config.toml
head_dim = 32
intermediate_size = 832
norm = "layernorm"
norm_place = "peri"
positions = "rope"
rope_theta = 500.0
rope_fraction = 0.5
attn_scale = 0.177
learning_rate = 0.00134
beta1 = 0.9
decay_fraction = 0.838
batch_tokens = 131072
max_steps = 4006
dataset = "wikipedia_en"
Each number is 500 + 40 x the weight over its row's rms, rounded and kept within 0 to 999. Layers, rows and columns count from 0. Numbers have three digits each. The size before them is the row's rms in percent of the matrix's.

# up: layer 5 MLP up, 832x320, rms 0.0456, rows 780-805, columns 80-159
# down: layer 5 MLP down (transposed), 832x320, rms 0.0428, rows 780-804, columns 80-159
# gate: layer 5 MLP gate, 832x320, rms 0.046, rows 781-805, columns 80-159
up780 098:529483492516518508529421485557534446511546501461556479493522445488459383556507495449550488426526430482526473425531495488498482488511531468529563510538434462401513524483531453464602543448459495552501500571496490518476575561496506514489518414
down780 101:545472458531453516544499511592507420476476553538527517468531501410460516470465450531463487581546532591499508440552516541538467481531586507480508456479567510452484549435482477401450492487537474515510554512460512485478545530515483483555484485
gate781 100:499469596480501520517576428470504473507532532466505400461511466520493552488549505481488462473457555497548510461547586502455583524526485485493516444524508537499524537460557522375461553523527508457504473498506539579534540494565585513422514530
up781 102:425549506476543505586508462565431506493462483499516507439506575498509442514536555523493539504526517448455464471490496461487473575475472508495510477481438492493466547533554469466483468542459481482469495478542487549565474578511473420439519468
down781 102:551513454522373453497467530597498558508550516556560591438434575543546463456475511505559456475464452495500544507471512485469512508494540556474581510565446507567489476507498460524480548535523502474529452426524507531571443503421518488462523463
gate782 101:513389465453442555471510475496550496457596500565462469521478512503524557527576532476491519571453486473457494460505515529544547464513459506531497486516495462508531493477484532481446531541554514539512461530447473477504582508502508491433490474
up782 099:544540485497496456528520518425488503480533488486535478427464539496487473550511463519474478576499562444497526455464598556569508518512539532468539513524469510541488497539521463463471510548523530539536464461519509427477447471497427508490519495
down782 097:493499518512487463547419485519490498472533510421503462455445519530523466464469518467480482529481544507473485475477471473447479455580528529500580496526544570457425493469506535558471465466466494463519450522512438510505503488470524498554489535
gate783 104:534519484496425537493468481511534504468483470469421455528572451494525476526511437548482411461516551507486555465527568517458515544435576507511503474554530536503544471474480512572556503515484473494399515589485576537395531489504494511551482460
up783 103:461547461471513553536446500537576522550495506501454542450529483514571474492511469477501455505444509563503466529456471494475507483491532551459500630476426461513463505420524523507491511489476531506538458547440451514544470589488478498505588457
down783 103:504516563511460518563489434499553485553421535491505515514485446497437450489491493493497547458388512460509473514470544511484547433483411471508500509502506522436577493431571538493525465499532479454514525512532460538571557439505464498481534529
gate784 103:584539562487530501540516449531517467393556470493454444532517490512449538511495462486562397463491541469577495537519410533453496459533490489534510480543489519476485525521523489500509502595528565532488567465469477523505544538486491536468513434
up784 101:452443433462502492511445499458515439425512472586536515562498545490486529462551490444511469555569487451515543479464519421511578424486519522507438433468435458531555510485499511492460549515513519530457461536547540469516512459465467571541498482
down784 104:510503534520532518527554432535494502509500557505504537542511511469490454485518589526470577465459491496512564442517461510497450585487468577518483512578531512505425552452518489504495475440491491572473499494500462508472495498453565510480513514
gate785 098:580612497530511518479436490509564487492379540503520503481516507504472481493556561535513480488518505465490433536551542455508513473550495593545533485555486472507466526512518513465528543608478465478498462479476555472523483552528498500509486539
up785 097:453453459500555429529513514522530413480488438539496418539539445473417492485457592475531482471492524450439443549505482515502545542451513565507537504478471396557433489463516499464477554521444508478503512483520442497484569503491555465543495514
down785 098:526536453511554424542497524465483513471506503405498482523505576408482462490501535529438464509505534495463478508493510514473515504453567497483502525456446529511507524488486491504425592448543453550544474518547611470548452485534456482447438458
gate786 099:529555471500542518422543548472494489516490471568535455557536523503460573506472523475524508451492504479533545563525496500516522567463405485497461511519479517512539437427448468499444588429529512517511461521406502557566489509446519485551483501
up786 108:584503499541572501502494533537553548559538560509596538444495566434473538477460453459480527539541436446496546455528471516493492522487491500517525469403514467519542520475501527436522475457555507492475501440506562479439417587446415462518547495
down786 104:552493506556504419549549506511519438487539490450575500459516475551548478552453541511539451570533515500426504526491477450523472518499468505509494503459441528520535555521533472533540473509394468507481505515482497518484457509468518452466424495
gate787 099:498506491472477491501480518449463552459469522502468524474489433479515492550505445518507452519567446493570514490549558504499505451467519480497499549509480508520533497417502515461427535464478486535551484438481593489536510543532459477592401515
up787 102:456530483458527429487531501501558447572514485467449502496457513459449475504571523518550534526400479507543553492511528447468428423465494464450527488547506545517468468554458546452422496400507526460504477563512540488572474430563534534454484474
down787 104:565445507540484520424479548523496463563456581461474459469467558422453511526538577465519493437492560555471484439527508467578498471497473526462503465507454495456481468493466518525496513435503490505498533509473501442483498507446491509514489485
gate788 100:461442553544537532497430476494475477510529516575549441508494503497396440441466543562543460470477479460533347408480476500508554520558459502493500481539511490483568475450484567522469528512540547493492564480514496533506504566500440449515486514
up788 109:495518470447488514462487536499550384416519434484519520469481542414501519475557459463422528529461516467475546557526403534464531453529499466483518449470481471533526595531408482467543513508517483522537496583539511516514509524471486483523555510
down788 104:477521602481552443456517517532481423454395560509537518533502512471460534459437424570550498489492512596600511519535506474487476535481457451505516472484498519491519487457512506527522460515545489437480494516556482503481515445486489471487509470
gate789 097:458485551466523538465500547486466454398431598542494481523496550542439432531450557467520470526495573554503483453492494554520483546534479516522455565461565483526528503446443493547548533515491484478524436464532505485539475464414530507636520488
up789 100:510397486468442491513534529497518490474440541536558522497502539597463515474478554539485455431576506496521583497487458520530593495405495532458474515488492475546551528485456485458491500530523549485494532522477508524514483462514520510507516502
down789 101:548480593579477522370496574540488495490444535569555554456520471503499481554526561518505487501528477531483488507498436572543463501498489467475467487474516514498529467538491510578551524446554485474471525572452512525527490468566567508445457522
gate790 106:476486523530488496525476524512444510489517513601486434505500445433449525525503415450530476448481470522555472460571538469524507486525456494548482468502463452477522489550566500481527553545494525528516512428511481494503436521509504494407450446
up790 098:508518480488538421511437549495553512479483549537601485511492549429502538524496503504509464457464541435507514479492514516503488440582445493496496477474537517450545532466509543556491517499515471493436472512495445520480549463563494537501507490
down790 098:432512524499501478572495467460477489425512468462450495475548488545552470576488489504528410478505478419506589381465534511504551496495458517556538498571500562529497463557471465476485560557420592541520486523464499488548499484451495529486541526
gate791 095:530472514539499501518577505501478541439472573626478563532555548506499543482545448531512523439478432481532527504516493548403529482484439455526494514460460488436520574517561506479453517470474559462522577521411538526555547470534546452467523508
up791 098:505455457466599482551425563467527520412559490497650487399402551499561498490536461437516481472543514480543485484493391452483536510574496501524534536501422518528509518442540504489484503420458478498420546455482526544504402482524528491512507468
down791 096:459506519459578514541438534394491453518498558465484429498503494558560473520493589538450480508548525478530417513507448490455574532529509487437573474466497497534560495390519540462561520477534517508469483505503508500496541532515537425543485526
gate792 096:546519536456523439567527413551489508411451502521467484546596540518462592507515442502496421542499515511557499486548481469466539557442483461511503516479533527464437578549495485513533371629470486466531493550535489562450488498505507473519509507
up792 099:485570564497476514530478574535461462525429505538519544546514424510460490496539515531507469532453463518497554460520538501495455481438474518592505546454512573486464495487546541537499457513482470460481447498448554549459454484545461498462481522
down792 097:546512553547497440545518531493455431456456478559552455448401454515465556469463527519540425481523520430556536566557489475485479400499480452469472454508464551504497519554484510455485489511440506539438499486506504495526512535477536518464514471
gate793 108:531540497511489565482404488485513507431494520472496469434511494462511604493502537524533526459547536507422487500492552544455471563483541544433526549516469553499478471457474506580458451509449510544541551500409542480518505446461508426515412554
up793 103:583497492505487560495442528457540510466497502438567477499395471499532519495485417499467495474544474508497579518450535486506521538438458487516375530514484511460451529465451589529527490523494512507541534459448449493507517543512502443509452485
down793 099:521521500444457500526518565461502500493441527520550477496516530501500500453471447451482568502487373541499570516482487571502484546431543545498479479470490529466454477461479504567455451477545422504507542457505507462544511515424518522562438418
gate794 102:474542549504504453485487478508507515471530575487467531561473517568510507449470537548613494489468466435469498426492553543494532573539475479515455530599487579437413516453505466425536456437526558500554568477489482555543512525497514532578542490
up794 102:540610536549534470489527476553513560530462486502530498481451420502505419474540512581552477529495495499457514513513494501493507439492457416541464382492529505464483508502418460518548550525507491508601527480471533445520472427527451525560497475
down794 095:508476442487468450548530542545525464418562444365523452461466557509503511480467487550578493440503522574482489513509454494507551478495470489531509473440435512505477570437504467458541562516422536483523511459499454539534506485565516446525445497
gate795 097:494527451458514499474518592507488487506596515523491461499457498480555568511451463585496574435530555492552515466464605462493513504453509504558454560429452430476553441465508504596489510414509554437484417458492455506454582532527444489532483523
up795 104:525450597510544505432470465485467476548548524514494505475511452564508384510540517533548505556445418403528540583470502517458475523471444499516479578476527442439508417418591531502481485440480539475524520494575527468500547499561480575540462522
down795 103:576565411462464504561457460481477489465511551524511615552564401498469520491438549454505492480528459559562522462513491527574431473511516553505592494622467536428478536508499466505519526518525528506493476499483544506532470437528589457505495529
gate796 100:521520475583561490454527524510548501460529491501420532493515473505543511518542578557495575443580514539484471431483505496448517471493476513518510437491497471557469536438464508497566587491521515461516429560491522463530453459490541473565484510
up796 096:475560473435538510581472501514473551458512524483508514535484480543489525592477464493509487487479536548526494588578485489534477515508552460473456543489542530451544513577484487489546505479532537497430495548503488511367461531574432462436466480
down796 098:498565485564507528539377406532520517516507465564449471492465474510507520491515500556529538433556554534543475470521589477503452413530484503475483475464496470550470518463445460495525491542568489474561544541513513515564574496503520517481504472
gate797 098:536486496413413489498531513543529524498458475503526493547502515576487477512448543523526517511510520537494500490541532518568450495503478561567509499485587502549497441451444479550518479397489520508506484475558442504510512552571427501540453607
up797 097:548507493474508426501460556563510458589550572554531505602438504478526586454555467534491536540526517446540417451570526447493414531522445508481488527491518468449521527498513534458576498461452466522463472493537524559471458491522557466489538558
down797 102:524519503502454464559455578569557489501495423479552478542533529488476541519509528481460560478516544565528511549467481490548506493467530567482502502468480560548491507532457498408558510500563467520523490494549493460510502473473501507551434519
gate798 101:451502523445468491598484452526525458509501520477516457482485514474473507558467472463395512526529527465504504413459557471538515407500505610473461555526471491457464509495505566437485485481470508496463424460470499485507495506451541521558514559
up798 103:519427499434548409490499464469490443472474515473522504508461506461433520566492450580536473494535455500484510478507505492530465522441561539405485473490518388464471520443450548493550571485516567556479464538513431462502487520495527511483496506
down798 102:480526507513488567463536500570442563484490479427562486462543531492575453560489473453492527488513529506465491531484560513488460527387532508564552448518572440505450469514542462581586499480512545424456591518495525473491512467486423431487556463
gate799 102:428484541464480467524514447537492429561500489489514510540573515489489532499524487486542560530488522574468556508534540441492601459478535518415472451503510481556574474472516577480482512456512458469506509496487487483470526517527458516484536509
up799 096:474461537546521493503481454509503505469444560491441471490518569560541546423492414473502474428530414496432543484497575498542491488498493485509441454445441502483491524412551450548534501405523551526489520506522474544527472438471459457641481495
down799 098:539527445467420420465469518517533410504544482474567480525477488509463490490610511562557444458549487484475532499552480484520518470510529416480516445618449523539575415529534506481558418434507539430489511498528448522472484530462573541484517509
gate800 102:502527484450523553498486543478501479500485513511521502507474534477538508477533522487505489428484569500457533499439466423457607497535458621432484557428440511512514507477531524469483493475521539540462529509478519510433414474392522557526494559
up800 102:465519514489486498453451486497470495488520510518511469498397447488558531456546504486517489584394520540435493518423460530513551478568508447518578495483524487533517533471464491475486518526473366454436562551541469492480509518465486424534621519
down800 104:448501475457608407514521526533493515493500536516498562525488482502510555583457541525415459518456493526540453493470495495491481514471475568459467493518554538547578472529404496463527526455489539535460551560541527524507511489445549475462483492
gate801 100:520571573456421521479453472526457501545536525502494445505516541492467490514534461621509572567481484486489537464479495478444558451475538479421501588442475470433561507505534465514522465409481499522517450528519466535504524490442586450550468495
up801 097:491522528475447507490459488560450527525480550486533402469517552488489464437514540481525482547531453422442415406511507460481564520450502573553423511435575494459483438414542534503510521556529459522516545554520426504527519462496548469535475526
down801 098:519487518476461476517529526508472488497502488458437415574483495493476451477603455465469493525555449463471541532551525468525502495394504454491551542517461533532520503467576520442524512485486533514470535505488507524493483521557608501547539492
gate802 100:506470512504481500522529478423532544483528401477533508479472512478570498475552472572527577545496452469479503498474533454507505514507463543526497557504520501525540514500446476424491527497522458460500515501486576471487498531486495478475521587
up802 100:507562459527500489519464474560477568466535449459551558504594498476564483469468521522566471448501548510489500456508490494533551480544434510469490453453439482470442414520492519499442497533495478486532506526431501488516456526502524442504460421
down802 101:532595499443456461454495460466553482498554546483467560506541491542464498585511517577445484542568435527529472486527461517509549538552437470535507474556500522488545452521533449550512555515501476441463524492479464493522467454520500454515516407
gate803 102:491475500539539474549466524462514523475462463397431559455485496478522522575498466492456564509537537510563508445510513479523377509448482536460520512552480490556463486477501576505534462503562540481501504574519451492519490556525413472548430538
up803 101:519466502479508511470482526478502503543510462506544445511490522549483516541502504479501523455474460498486549509535576516542490437488454484457533574489480472460505498435456513527457453603463496562502454417517553488514528546448526454518440473
down803 101:541524538469533471551572468454505482472508600500530455420504573516474514462478518428456474509429546535466440517503510484415487521498515510486501529483494503532502511478509547538576543428502542524517428486446511434434510494520550507515518512
gate804 100:458438525464435615546485467468470527440492496444579479494540572456482566497526508442479503500469477460536541470528487631556519503434495501474480449505541548525536555571566486462445516530531450497540493531528483466482510476434546500523493484
up804 096:555478472472466524469426413518516557517542489568454552455454510488416457468483488510547545495576513420482412505497503449546510458444488524533577490484449477506470444505457550509498491516527526541450508475403533450454466542481468545482511517
down804 099:544461524486609474558524518475539479499528477432575493522437518468507450472554514426502471491522466549528534539417518589443565507419548495530460486528536494548500589422531533494486474534526520481484487487538457461493452493508466556411461551
gate805 097:512481493525576467502447565472493540478466525418515527503448463452467536499561568518541486484477405486516458477522527449485481518441466486518494502437543500567525501477468505455510455539460517440551499427542487442484492550536538542509498482
up805 095:570580491517515535497486463450473516501532503570548607494529541544454504471505514468469442440508538460461521453509445437521549430529456548540503457547480441547528501462515487542585520415575541568466539467470519486529476501580476512539538465